From a checkpoint of a small transformer trained on Wikipedia: MLP 256 GELU, learned positions.
Each number is 200 + 30 x the weight over its row's rms, rounded and kept within 0 to 999. Layers, rows and columns count from 0. The size before them is the row's rms in percent of the matrix's.

# q: layer 4 attention query, 96x64, rms 0.121, rows 20-40, columns 0-63
# k: layer 4 attention key, 96x64, rms 0.109, rows 20-39, columns 0-63
# v: layer 4 attention value, 96x64, rms 0.113, rows 0-31, columns 0-63
# o: layer 4 attention output (transposed), 96x64, rms 0.104, rows 0-31, columns 0-63
q20,130,229,223,158,220,149,181,163,188,216,177,238,246,199,162,209,197,242,191,170,261,184,196,206,240,185,216,219,208,202,227,237,236,192,281,214,214,176,266,188,206,194,246,170,235,172,203,190,184,163,259,189,177,180,181,190,196,196,163,169,247,205,233,164,211
k20,110,134,218,187,237,201,165,148,226,197,210,233,214,204,168,211,231,178,218,188,222,211,220,236,187,151,155,213,213,172,149,207,211,174,220,206,260,179,222,219,213,252,219,177,203,179,282,212,187,201,254,137,207,211,229,205,143,188,193,206,168,182,200,161,193
q21,087,217,180,222,205,192,171,200,213,219,220,208,182,227,174,158,153,162,154,177,165,226,230,227,216,258,191,244,176,208,197,176,175,208,188,152,238,243,138,208,232,154,122,213,215,181,192,208,154,262,207,224,212,214,242,228,218,232,191,208,195,211,175,230,160
k21,095,238,226,202,230,270,200,162,173,168,203,206,177,241,211,224,199,254,202,237,220,202,169,180,209,185,178,222,228,196,230,183,241,175,217,203,216,154,226,251,198,196,146,235,220,176,158,176,200,190,255,281,212,169,220,234,178,166,202,233,222,208,231,243,189
q22,104,195,192,171,194,164,187,192,198,183,193,192,174,168,225,197,168,145,192,209,158,257,256,229,132,197,193,195,166,272,126,192,185,217,170,223,225,227,188,225,216,225,191,163,192,232,217,204,257,244,175,233,201,236,195,190,218,212,191,236,216,189,251,208,239
k22,108,250,223,213,220,229,311,145,144,235,184,192,174,217,216,205,189,212,190,228,174,199,153,182,222,191,216,200,236,210,243,192,218,200,202,188,171,176,209,240,263,202,172,220,188,220,210,173,238,203,193,224,233,247,171,224,200,175,214,158,193,240,224,236,218
q23,089,196,169,208,186,238,212,236,182,194,148,169,184,189,186,222,149,186,232,205,225,219,156,224,248,232,195,229,169,220,186,149,192,215,136,181,190,207,215,194,210,241,190,192,194,248,177,228,264,232,200,230,200,156,188,240,244,249,168,213,255,199,187,224,146
k23,080,221,193,240,168,173,226,154,226,233,199,240,243,259,151,178,226,159,193,185,229,177,158,197,210,224,270,226,255,232,163,188,181,204,156,176,168,195,192,223,154,208,246,174,210,157,188,211,226,166,159,192,227,208,201,259,217,213,232,222,188,204,204,204,194
q24,101,197,180,183,196,209,189,232,224,179,168,196,228,166,238,199,225,219,156,162,225,214,214,234,151,166,215,196,177,207,276,234,199,251,174,252,173,185,217,134,164,190,200,243,181,194,197,172,232,176,194,157,238,261,192,198,220,236,158,171,197,206,248,178,187
k24,078,195,213,215,209,231,181,228,247,222,213,206,207,230,198,160,224,168,193,227,192,171,193,178,231,185,183,202,209,146,148,191,175,190,205,213,246,199,150,151,191,187,234,129,243,235,247,139,206,168,151,219,140,231,217,205,182,223,171,226,213,220,217,181,144
q25,155,166,197,196,236,261,189,242,178,174,163,190,174,179,194,202,180,178,230,207,212,214,207,254,198,194,203,199,174,184,186,178,250,222,128,157,220,235,149,151,190,197,147,192,185,233,236,255,236,241,162,178,177,180,239,218,220,178,238,195,142,197,217,204,204
k25,118,213,128,241,226,256,221,224,223,141,209,175,179,209,196,188,247,204,204,221,208,252,239,221,179,168,251,153,242,218,183,191,227,204,246,234,165,255,208,203,206,228,169,157,216,219,202,195,204,198,246,223,215,162,156,240,222,203,200,225,212,192,245,213,189
q26,095,233,185,209,218,262,194,202,233,199,131,182,171,210,178,172,165,162,224,231,265,161,192,185,231,215,218,210,182,239,192,226,241,208,198,192,170,214,258,198,230,163,220,164,246,177,182,155,212,174,244,269,229,165,178,211,174,219,239,212,183,208,212,214,216
k26,094,217,149,231,209,145,194,152,183,164,206,228,194,229,214,237,213,166,205,153,197,133,187,175,191,196,204,205,157,182,216,206,159,120,199,129,265,190,179,218,233,223,179,175,214,216,142,210,166,213,198,223,197,222,203,231,237,189,219,201,232,203,223,217,196
q27,091,215,199,235,218,210,206,222,157,213,211,210,179,210,225,216,150,220,184,138,187,133,177,202,178,227,216,195,142,195,223,218,219,199,208,198,173,223,171,184,266,160,235,140,181,182,189,235,190,175,233,237,205,168,157,199,184,194,188,262,195,250,209,269,191
k27,084,178,237,196,157,168,228,174,207,186,247,259,198,209,234,232,178,102,167,222,250,185,178,217,191,197,227,209,207,212,191,164,190,163,225,190,171,138,225,223,179,160,139,220,190,164,201,201,192,206,218,250,229,224,182,175,155,201,231,209,230,183,189,202,217
q28,119,216,232,208,174,188,187,238,216,242,234,191,235,167,214,177,186,197,175,219,147,204,183,186,229,196,223,166,213,194,179,155,209,200,216,190,152,176,226,257,223,167,256,206,248,219,186,152,170,178,173,205,190,204,206,194,274,162,236,197,156,259,181,264,219
k28,106,192,242,245,170,145,192,225,198,222,214,191,166,221,232,235,205,191,215,165,212,151,187,168,117,214,210,188,106,206,172,209,208,219,197,218,166,143,174,223,232,227,126,223,195,186,223,199,223,183,170,210,246,184,204,206,201,228,190,231,228,206,208,224,194
q29,151,243,181,172,158,130,235,174,237,161,185,210,210,158,188,213,223,217,185,199,226,180,217,144,253,187,241,194,236,155,195,189,168,263,245,261,182,194,235,222,161,157,213,212,213,144,196,155,199,167,207,195,179,191,169,179,227,207,203,198,234,208,196,203,212
k29,118,231,148,182,267,188,219,236,181,212,164,169,168,215,168,241,188,155,228,211,163,141,118,201,200,219,186,203,166,206,161,209,207,242,217,225,207,171,190,208,206,230,197,221,157,163,208,193,211,193,201,209,250,205,231,201,185,214,135,190,263,214,185,219,231
q30,117,212,186,252,185,214,246,203,167,166,226,176,184,142,203,185,213,174,160,168,239,242,214,183,207,177,302,177,246,163,247,149,172,250,188,217,185,201,184,209,155,163,216,202,205,208,159,177,216,195,187,241,187,213,172,199,219,217,227,179,183,172,219,204,229
k30,110,205,227,227,166,221,234,263,210,228,203,216,201,174,228,217,212,214,224,200,260,198,135,146,261,223,234,206,218,192,278,209,197,259,238,231,211,196,234,206,163,172,244,227,218,201,205,198,195,154,184,247,215,171,183,231,210,212,211,227,235,225,194,221,209
q31,094,193,229,185,215,211,210,262,139,216,256,200,200,201,201,223,195,165,190,245,183,190,161,200,247,200,210,199,176,187,165,182,214,187,136,205,172,185,144,175,188,295,219,189,195,200,239,254,209,210,182,186,213,239,206,178,215,216,196,130,176,188,155,200,180
k31,099,159,200,179,196,173,159,264,169,204,176,222,218,186,215,224,228,141,199,196,165,243,177,212,169,193,269,206,180,194,214,214,194,215,151,205,144,180,202,146,111,186,247,241,201,211,187,194,152,174,178,193,203,179,163,162,221,190,224,179,178,221,194,209,210
v0,090,167,227,211,132,171,228,217,217,184,231,210,215,254,177,225,230,187,154,149,196,175,182,283,199,156,196,228,235,238,223,171,184,228,199,174,241,184,193,215,188,220,213,217,229,195,219,202,238,219,203,222,179,161,208,250,223,128,219,177,222,201,195,199,146
o0,126,185,198,163,284,206,176,155,196,182,170,179,205,173,184,224,162,243,258,236,204,165,195,145,224,223,168,189,160,196,191,264,219,223,227,226,217,240,223,168,252,205,222,160,209,214,201,166,252,147,203,190,217,186,189,181,167,216,191,210,196,173,211,202,242
v1,092,222,184,195,173,277,150,181,166,175,169,155,222,241,217,201,159,174,232,179,211,195,194,117,181,172,239,230,177,164,202,214,248,208,228,163,190,170,198,174,193,223,237,164,183,191,194,201,221,158,220,168,215,175,192,227,180,179,210,261,179,202,227,204,150
o1,104,134,193,187,188,189,213,210,179,213,231,194,176,191,174,205,257,218,159,151,189,212,234,193,226,213,145,194,237,239,177,200,149,136,203,227,203,169,179,234,222,213,170,244,211,166,235,183,153,256,197,180,197,233,200,166,214,229,135,165,237,214,180,203,206
v2,090,223,137,215,181,247,170,223,175,222,193,216,223,190,212,276,185,207,247,216,173,228,224,194,253,202,174,249,205,170,226,197,190,175,269,180,191,187,199,202,207,181,176,125,203,249,217,142,143,200,201,189,206,190,195,196,211,177,196,168,180,195,242,230,160
o2,079,144,183,179,168,234,209,141,171,187,178,185,188,194,178,150,232,199,192,165,206,173,177,194,187,195,285,199,171,181,185,215,187,178,168,161,216,206,187,207,185,233,186,258,172,158,238,286,198,216,212,186,171,199,218,179,223,223,152,240,240,182,210,214,231
v3,085,245,212,184,156,197,196,213,185,171,199,182,241,231,228,166,182,171,236,208,236,135,134,154,186,219,247,222,206,212,203,227,221,178,185,170,215,157,184,209,191,177,228,237,147,203,145,172,248,195,215,186,168,216,207,173,210,206,222,246,198,212,216,252,138
o3,084,151,167,203,205,251,218,193,173,226,215,179,162,193,135,191,161,198,159,199,179,220,242,199,272,190,132,170,217,211,201,245,179,181,247,223,203,198,203,166,208,171,208,214,224,184,221,197,193,237,201,215,198,165,152,217,225,243,162,158,168,182,198,193,267
v4,098,196,235,231,156,194,165,204,250,199,194,173,225,258,210,209,197,231,170,224,151,182,233,189,182,269,205,211,194,215,235,178,212,231,218,206,164,200,236,184,184,188,239,211,203,228,263,191,193,188,181,214,259,194,213,242,184,189,239,227,113,227,238,237,187
o4,113,199,177,162,257,180,175,210,168,188,179,201,224,151,217,220,228,214,236,165,249,178,214,223,248,173,225,198,150,181,160,196,206,179,156,170,204,226,226,196,210,226,205,239,172,194,183,209,225,190,206,189,209,240,206,161,238,200,243,224,302,193,243,152,201
v5,104,176,123,215,197,228,211,121,170,201,204,203,171,167,210,219,212,200,179,188,183,190,251,264,217,156,155,171,217,209,178,171,194,200,225,193,170,233,169,149,190,224,125,192,236,168,145,213,180,205,189,177,189,194,174,182,204,199,157,229,217,224,202,163,218
o5,103,173,252,169,178,197,198,231,251,191,189,211,201,211,218,224,189,229,231,211,222,171,123,116,196,235,219,220,167,237,245,234,168,216,174,166,223,202,208,199,226,200,232,221,154,188,265,199,181,214,218,180,230,154,233,221,225,205,180,168,217,231,174,233,178
v6,108,228,203,233,177,152,196,198,189,211,232,219,172,192,237,118,262,181,208,217,180,232,221,187,160,201,193,185,185,199,158,184,154,176,187,177,225,207,161,203,210,121,191,257,216,203,179,194,251,229,176,177,164,256,208,148,206,218,211,190,205,215,201,149,217
o6,111,204,204,196,212,225,217,194,149,203,166,210,171,257,182,238,134,174,207,192,213,166,157,192,233,224,170,216,264,214,223,231,243,190,228,157,176,159,248,221,197,251,235,181,218,164,193,199,180,210,250,265,217,147,204,229,171,214,196,176,210,200,219,188,229
v7,146,166,195,242,209,191,197,205,228,204,162,185,207,197,232,177,239,195,199,219,203,153,136,171,188,212,238,165,154,212,189,165,157,185,164,224,172,183,192,230,178,169,223,233,117,192,220,183,206,218,184,247,196,134,155,173,178,224,221,190,214,213,195,235,271
o7,136,196,209,185,148,214,187,128,182,187,204,195,196,209,137,192,159,184,216,182,232,230,276,210,226,207,157,216,211,135,212,219,251,191,211,171,253,211,210,188,192,215,216,164,259,196,177,194,175,155,171,185,185,251,215,214,239,168,209,217,186,202,225,164,158
v8,084,186,228,168,167,161,193,208,201,163,238,170,177,210,136,160,185,237,170,216,189,170,277,172,195,237,174,155,215,196,226,201,156,177,198,220,192,215,161,245,201,141,212,214,201,204,211,181,256,190,151,174,145,212,228,178,163,227,224,179,176,175,169,207,188
o8,093,221,184,239,270,208,199,220,180,220,162,183,218,170,250,198,178,178,189,173,198,227,160,243,218,179,236,220,193,178,180,215,263,224,205,157,147,176,212,176,202,186,189,205,199,248,136,174,197,216,235,228,212,186,161,209,176,176,260,223,207,179,266,193,242
v9,085,240,182,234,241,195,233,193,195,187,187,235,211,198,200,273,199,184,172,153,168,244,217,238,215,204,198,197,203,206,206,196,162,192,215,177,197,251,260,129,174,233,172,158,223,178,181,212,211,198,181,186,249,265,214,142,181,215,206,139,192,228,216,193,178
o9,088,161,216,163,164,209,180,235,183,190,197,193,196,211,211,192,257,201,271,207,242,194,168,194,228,190,270,199,212,196,184,196,209,237,141,195,177,176,156,190,182,219,226,285,156,208,225,218,225,220,224,227,175,137,202,225,224,203,251,228,206,201,196,213,243
v10,097,210,154,259,181,200,175,246,186,246,198,213,244,189,255,249,206,216,199,171,224,196,137,180,195,179,241,207,165,201,166,196,217,197,173,183,181,172,227,164,186,235,190,216,201,164,191,194,141,212,264,206,235,185,187,217,157,212,193,177,161,239,202,259,240
o10,087,167,218,184,179,224,209,220,147,156,208,175,166,213,179,180,232,226,194,251,186,175,248,218,193,219,182,163,172,227,203,192,141,175,182,242,211,247,157,257,186,210,201,192,211,195,233,192,215,181,140,197,168,219,236,222,251,249,209,210,216,251,146,188,160
v11,106,236,231,176,180,169,200,183,210,209,224,197,205,235,253,153,210,221,230,210,185,214,148,158,140,254,156,194,210,267,203,213,232,174,149,199,198,198,207,241,175,205,181,211,189,195,163,189,212,207,186,174,206,287,238,160,236,188,236,220,213,174,198,183,161
o11,107,175,185,196,187,208,197,216,201,183,193,206,189,204,194,221,193,177,214,210,214,194,216,246,254,117,241,168,229,110,166,173,209,254,223,178,177,206,227,166,182,203,184,218,173,186,198,211,197,197,220,228,168,119,152,204,182,173,200,166,161,158,211,172,251
v12,092,211,155,238,241,172,150,194,177,254,190,209,185,215,272,204,195,200,179,252,206,201,186,168,205,210,219,180,202,215,244,236,196,152,207,225,158,214,153,228,189,163,195,154,188,222,241,187,253,211,201,234,146,217,208,191,246,265,221,166,184,208,165,191,201
o12,091,141,205,221,158,251,200,133,197,183,186,208,207,207,167,175,183,153,216,211,203,228,211,224,204,185,159,221,231,155,170,197,252,215,212,165,186,180,227,176,191,193,234,217,214,141,222,220,234,233,255,240,155,170,163,267,186,203,178,233,179,179,228,214,215
v13,097,191,167,202,157,211,156,202,225,186,167,149,225,208,204,242,175,241,214,193,201,211,165,156,236,197,228,191,221,172,177,225,170,202,156,223,180,179,231,244,208,189,157,156,165,231,217,176,150,243,229,188,223,168,213,199,148,183,206,228,148,160,186,265,240
o13,094,184,210,142,232,202,212,142,148,216,208,197,228,147,204,128,234,114,153,230,210,229,287,229,178,213,215,187,229,184,180,211,182,194,244,192,221,209,202,162,211,197,239,215,225,215,186,209,192,214,175,217,213,216,205,184,231,205,193,205,226,209,251,195,198
v14,112,202,153,168,236,177,220,259,175,198,176,199,188,184,225,177,218,147,182,272,245,205,208,284,183,176,230,212,220,154,177,180,204,192,175,166,195,213,196,183,198,175,251,180,139,172,191,186,217,163,194,205,166,197,146,173,163,189,188,176,190,198,181,152,221
o14,135,213,222,193,172,219,156,154,170,242,235,213,181,259,166,216,172,209,184,197,163,179,186,128,197,240,115,217,208,249,228,233,191,145,211,190,209,186,233,230,240,202,195,210,234,192,189,233,175,213,200,222,219,216,239,250,224,215,178,197,230,200,170,224,162
v15,075,200,151,191,207,230,200,178,194,194,204,211,233,174,195,265,174,171,237,233,254,199,161,158,222,214,251,175,187,198,211,181,218,160,276,198,151,173,239,147,183,209,236,180,194,179,198,185,164,209,188,191,212,186,210,220,170,268,235,191,143,186,211,246,201
o15,094,176,177,183,161,180,193,232,214,209,214,176,182,184,186,160,229,185,176,170,186,229,194,234,182,189,252,185,188,219,188,188,142,171,119,185,203,247,139,234,164,207,179,238,178,177,260,229,238,227,194,161,149,227,200,178,250,236,215,191,221,211,165,181,199
v16,088,232,211,207,251,220,186,198,273,182,209,199,194,215,241,178,242,168,215,224,220,151,214,172,199,228,247,204,234,208,194,158,215,229,179,182,190,198,153,278,187,171,227,247,124,215,206,194,161,195,206,213,149,205,188,192,194,208,186,206,234,189,163,188,261
o16,085,201,205,206,155,226,202,172,178,231,221,247,191,232,175,203,160,199,138,175,196,200,200,186,217,175,130,230,220,182,216,202,224,143,240,150,208,207,205,152,234,206,184,198,238,180,185,216,145,192,187,211,238,223,176,260,208,159,187,185,171,175,241,256,156
v17,088,205,206,247,243,216,196,202,182,210,142,210,241,218,213,246,190,166,226,159,157,184,179,176,254,197,277,218,158,189,244,208,154,192,225,199,214,218,220,165,181,233,222,161,200,210,261,211,241,175,185,236,231,181,233,183,193,230,199,188,255,237,217,214,177
o17,084,163,154,221,145,195,201,153,206,195,207,191,185,196,177,185,278,233,270,181,255,241,258,201,211,220,217,191,231,187,185,195,245,180,197,262,218,163,150,199,196,218,196,231,216,185,205,172,193,214,208,181,164,254,170,178,218,196,219,263,193,201,213,210,199
v18,106,201,192,204,154,237,189,163,177,211,203,218,204,211,173,249,129,256,221,173,203,202,237,169,228,214,143,195,184,193,227,251,226,193,191,228,204,219,228,166,246,231,147,169,242,190,167,194,245,191,202,171,222,241,221,187,218,187,221,239,193,235,250,240,160
o18,098,184,239,197,221,210,277,274,225,184,182,191,213,167,244,161,244,207,196,208,204,221,192,218,207,210,263,186,217,210,183,189,185,234,190,223,154,148,199,212,181,174,228,270,171,237,236,196,192,259,231,203,186,161,208,173,225,215,188,182,236,222,189,171,235
v19,094,213,155,202,245,191,227,202,198,235,209,224,154,183,224,176,280,204,166,222,161,212,234,244,197,182,130,199,218,196,168,212,200,224,224,205,176,236,168,157,229,165,161,238,228,205,174,183,182,201,214,210,202,180,129,160,195,197,161,221,229,243,191,167,237
o19,110,212,252,214,144,240,185,194,229,168,187,222,186,236,203,220,144,206,225,217,226,142,147,133,208,230,230,218,170,217,236,160,226,223,174,135,193,175,220,240,199,178,221,183,158,186,203,214,188,190,181,186,222,176,240,269,201,185,216,212,182,206,182,212,159
v20,079,184,157,171,157,207,165,179,224,209,199,221,212,203,171,212,167,195,232,209,229,198,205,204,211,166,261,217,199,192,234,206,211,239,147,174,205,158,233,220,191,242,219,163,240,153,262,214,154,202,204,215,142,162,243,263,149,204,175,184,165,191,163,200,195
o20,089,212,190,199,260,183,222,181,220,201,225,185,184,165,232,161,249,222,157,244,143,203,211,166,159,240,151,159,182,228,186,209,154,117,253,222,210,224,145,201,226,195,190,181,227,210,209,147,202,215,200,176,186,226,179,165,209,219,211,211,224,197,181,227,177
v21,139,197,227,178,217,206,223,257,174,162,181,188,216,170,150,231,141,176,187,171,224,189,222,249,239,112,191,221,219,152,229,200,204,211,215,179,247,208,215,189,204,228,214,164,226,181,213,196,202,120,218,170,206,180,202,210,182,173,152,184,228,213,194,180,146
o21,121,223,177,247,223,209,226,176,218,212,204,196,191,200,254,226,248,247,231,210,164,218,180,165,142,212,199,221,168,260,178,182,194,176,205,266,184,178,151,193,235,168,127,205,197,250,179,180,201,249,190,198,210,219,194,184,174,203,215,235,157,210,185,260,198
v22,073,154,191,154,193,190,221,193,188,197,192,158,169,179,200,136,229,163,167,224,178,231,185,207,185,169,206,194,189,180,181,263,222,193,228,248,161,252,165,148,193,159,206,186,219,239,196,231,208,147,210,165,201,155,158,191,227,195,197,242,151,190,187,143,219
o22,065,216,217,240,223,186,177,199,216,238,215,228,222,211,187,205,160,171,218,233,187,158,158,169,206,238,181,249,193,270,192,158,192,182,175,159,210,180,265,263,204,154,209,202,137,176,211,184,219,246,176,206,210,200,209,232,150,234,170,185,182,215,150,195,181
v23,077,222,220,201,228,217,176,187,249,199,191,213,168,192,241,150,295,217,184,232,228,230,218,161,156,157,219,152,213,230,196,182,190,241,183,209,204,194,213,244,149,189,200,232,204,173,189,246,171,247,238,186,202,197,156,238,250,203,227,183,206,223,213,218,233
o23,081,168,264,192,182,221,200,212,231,176,188,218,210,211,199,232,175,156,201,187,243,195,225,268,244,185,172,230,222,136,169,160,223,215,189,127,248,213,209,175,204,251,203,170,199,175,214,174,223,193,221,241,212,139,219,194,156,156,207,199,164,178,200,203,217
v24,102,226,169,210,167,220,184,206,201,225,227,188,247,209,223,210,115,270,240,256,216,202,176,159,189,251,193,190,219,240,214,214,248,151,182,191,176,194,235,215,185,234,181,178,220,199,197,151,180,210,189,216,236,215,270,212,206,238,228,222,176,157,205,208,184
o24,103,163,166,179,181,194,194,216,192,188,193,193,218,169,221,180,246,147,173,199,189,234,233,268,184,127,239,149,173,139,185,196,145,242,209,201,199,236,191,153,189,191,187,225,182,187,227,248,207,217,216,182,160,183,161,190,246,174,211,166,202,209,221,176,242
v25,102,182,197,173,111,202,208,233,215,226,190,245,206,222,201,226,184,192,245,158,184,205,189,204,157,166,190,243,155,191,223,202,228,231,150,187,229,211,201,208,185,222,191,127,198,175,219,186,159,118,202,149,161,185,209,206,176,142,197,181,194,191,210,190,171
o25,094,187,195,199,277,219,233,157,165,172,209,192,177,205,189,163,228,272,221,238,143,158,193,154,235,236,172,185,201,182,162,220,184,147,258,186,197,214,196,213,243,218,185,254,187,246,203,163,156,219,170,200,181,196,186,175,210,205,158,201,204,177,182,207,198
v26,118,201,171,155,192,177,220,241,172,238,215,231,188,211,224,167,230,142,175,271,211,198,238,261,193,190,219,240,209,181,221,218,182,199,207,191,217,242,212,169,177,206,281,180,215,206,255,197,244,160,189,186,168,201,214,215,228,194,168,159,223,217,180,145,173
o26,117,216,176,292,206,228,164,204,229,206,206,180,168,249,192,210,184,259,228,249,193,179,157,153,186,223,202,153,147,231,212,196,225,130,199,207,162,185,194,229,198,170,154,194,199,193,174,185,199,208,210,222,168,185,189,224,182,217,239,242,185,153,170,223,179
v27,087,216,206,221,120,215,167,202,206,177,244,162,195,245,232,236,191,239,171,176,166,187,184,151,172,208,119,221,207,258,185,201,207,218,187,219,194,183,203,272,205,193,185,213,215,179,165,165,232,220,202,126,210,189,203,197,172,180,192,234,224,168,180,217,177
o27,111,174,204,208,234,221,212,219,201,150,171,190,195,182,197,192,182,197,198,233,227,226,208,247,239,154,281,141,195,149,160,192,204,236,213,144,155,207,210,176,165,174,153,176,172,232,190,183,185,196,200,216,177,150,190,200,191,181,210,148,149,180,244,177,233
v28,100,198,200,205,163,219,199,262,241,215,165,207,220,220,188,190,206,173,175,234,243,169,160,170,195,134,248,200,185,140,196,209,170,210,178,235,223,178,255,194,211,152,220,216,140,189,230,172,253,191,243,188,203,167,165,228,186,199,219,199,198,232,182,245,246
o28,091,208,217,208,220,252,229,126,175,191,194,179,178,207,179,154,165,147,182,233,195,239,272,226,191,249,131,172,228,231,168,186,240,139,197,189,198,180,184,227,192,208,210,202,255,195,167,198,207,233,166,221,189,223,215,209,197,210,231,208,191,165,210,161,171
v29,131,176,158,227,165,244,148,162,213,197,215,197,196,200,175,266,147,246,196,194,208,204,149,160,243,216,154,202,208,189,193,208,195,182,195,236,173,176,225,198,257,194,166,192,211,175,194,175,199,266,217,215,221,211,193,192,174,189,225,203,138,216,223,273,239
o29,125,207,245,153,233,195,264,225,193,187,201,177,209,140,195,137,224,163,164,219,202,218,237,216,145,200,260,174,210,223,199,188,176,219,176,223,177,208,169,191,155,167,230,201,212,231,229,233,224,171,196,175,167,198,227,172,229,231,206,179,249,217,187,130,192
v30,089,207,216,152,125,193,222,203,165,227,201,188,224,243,207,169,251,175,219,177,171,168,218,175,173,167,140,226,160,177,219,179,170,214,213,191,212,158,194,170,178,194,213,197,171,197,204,166,204,161,200,138,197,220,206,189,206,142,176,204,163,257,204,217,124
o30,087,194,178,247,223,214,207,192,215,162,185,169,136,206,224,234,195,293,240,214,244,174,211,183,263,194,244,185,177,169,192,199,238,160,192,222,171,199,173,258,199,202,172,221,214,215,169,167,167,209,181,224,180,178,195,159,187,247,196,236,232,169,177,170,200
v31,096,214,184,171,185,219,214,171,182,188,203,173,212,240,175,253,216,230,199,145,166,218,147,174,222,218,143,223,221,213,183,221,164,206,192,215,196,140,251,199,220,232,178,191,178,197,174,182,207,290,227,216,222,202,190,185,175,164,205,200,168,198,202,284,155
o31,093,189,231,178,203,193,184,209,242,174,234,158,191,139,194,154,230,186,192,244,227,223,266,206,211,188,281,162,211,176,207,194,196,253,195,256,198,208,142,218,156,168,237,193,216,229,201,197,228,163,167,185,183,170,220,164,205,234,203,221,206,182,185,162,236
q32,127,215,208,196,220,223,228,192,219,173,185,133,224,151,206,184,172,250,198,198,208,197,198,203,187,228,246,253,187,242,199,208,226,258,138,216,201,165,188,213,240,187,177,198,264,179,242,245,190,158,222,173,151,217,172,240,212,225,146,201,201,210,177,249,200
k32,119,196,241,216,217,181,228,143,171,191,182,214,239,211,163,162,213,233,229,276,183,157,212,147,157,165,156,201,215,206,213,213,161,215,204,189,194,230,173,203,160,267,228,164,255,206,161,221,212,212,155,233,200,192,167,220,187,172,198,164,152,196,195,204,184
q33,122,168,242,228,252,153,196,157,198,209,189,219,202,242,192,185,210,245,196,259,163,183,206,219,212,216,141,150,147,193,206,160,221,170,224,171,219,198,163,257,191,224,167,219,212,181,248,191,162,214,213,225,162,232,199,165,215,161,257,218,188,196,159,188,197
k33,110,179,181,179,170,190,195,180,204,227,237,237,231,236,173,223,251,176,207,175,157,186,180,167,167,142,178,151,178,162,186,235,195,229,225,166,261,158,183,165,159,226,164,190,224,180,205,246,194,221,236,242,172,217,180,172,177,207,209,198,215,203,256,168,249
q34,103,237,167,200,233,246,177,176,237,200,222,183,253,238,213,209,187,226,210,234,168,193,213,187,235,180,256,203,182,178,131,175,264,196,191,265,204,256,229,207,191,185,179,178,229,213,188,191,219,190,178,171,200,253,238,199,230,175,237,225,167,230,162,169,227
k34,129,186,177,209,224,189,157,211,172,156,264,191,175,235,134,211,241,161,181,210,182,234,228,212,231,170,186,166,235,212,174,230,188,220,220,175,237,206,262,223,146,221,237,177,187,205,203,234,220,199,238,175,175,221,195,182,186,234,197,144,155,198,214,208,135
q35,112,235,213,234,230,169,205,157,186,210,131,213,188,246,210,177,219,274,172,218,253,193,152,171,236,248,186,242,237,246,203,190,227,205,237,211,216,172,252,215,217,177,209,174,203,192,155,212,203,187,198,194,216,135,167,192,221,222,184,158,187,179,218,163,204
k35,135,219,173,206,201,191,197,139,149,219,195,268,214,207,198,222,180,226,207,216,211,216,216,235,201,193,168,209,187,158,195,266,209,149,227,240,235,227,281,222,194,226,227,213,236,154,160,253,217,165,185,180,184,180,147,205,183,226,199,228,174,156,202,208,212
q36,148,208,232,221,211,202,180,151,209,218,183,214,235,264,181,218,179,205,241,210,212,149,202,214,237,190,204,165,215,191,201,212,284,172,225,156,206,217,187,209,182,228,216,197,202,199,198,117,214,203,237,222,144,208,152,217,218,216,274,179,182,192,233,147,212
k36,121,206,153,239,130,176,195,233,191,218,161,214,252,218,182,206,226,196,221,180,186,192,196,209,219,200,241,201,231,148,212,166,173,267,226,225,155,214,149,188,186,212,246,189,168,162,209,152,165,238,261,204,221,193,161,193,209,184,186,212,260,197,229,207,185
q37,123,177,205,217,225,171,212,201,195,205,186,213,188,207,204,158,174,259,228,214,168,185,185,209,240,180,236,200,185,186,219,214,252,227,252,168,206,142,206,189,187,182,218,165,175,169,181,156,204,191,219,208,127,205,154,195,173,198,262,198,212,195,271,167,278
k37,125,165,226,140,151,197,170,197,262,211,188,245,194,211,172,248,169,206,235,182,239,193,170,187,170,135,195,189,241,159,198,169,248,186,181,191,224,227,241,199,182,178,191,204,230,147,195,193,205,157,201,257,149,238,176,227,212,179,194,194,190,212,177,158,188
q38,117,161,157,235,190,204,218,196,218,182,233,192,170,169,217,224,275,177,226,226,129,244,197,208,205,248,175,194,231,184,202,169,174,213,205,223,153,179,176,224,202,267,171,192,197,192,203,215,232,255,174,223,210,213,165,166,250,224,226,168,241,197,203,205,254
k38,127,202,194,150,206,199,166,246,169,201,187,139,185,202,231,251,116,175,186,193,230,171,205,136,172,177,197,179,170,192,220,202,199,204,228,174,248,174,210,193,224,154,174,215,184,223,190,141,169,195,182,257,206,163,246,202,226,158,226,199,239,204,190,200,170
q39,107,194,212,254,180,198,216,239,246,137,179,186,163,266,164,182,222,214,188,210,185,204,171,208,182,230,208,159,253,234,191,233,168,208,199,190,188,228,227,190,173,180,165,238,164,199,179,139,238,162,223,238,208,178,160,202,194,165,239,210,193,257,156,222,216
k39,108,265,181,215,204,140,186,140,218,199,210,202,193,178,227,240,226,193,153,193,168,210,194,234,178,172,198,206,168,258,190,196,220,165,176,225,234,234,222,243,204,161,174,165,177,180,136,161,187,156,244,145,233,197,166,191,200,186,234,206,223,229,188,232,209
q40,083,220,196,201,226,280,224,229,200,256,158,231,196,208,200,181,173,158,217,174,218,228,196,214,209,206,204,254,269,192,193,176,212,199,185,204,167,207,195,164,210,205,192,180,265,220,183,214,236,178,218,233,150,241,159,204,249,183,236,226,177,159,251,170,168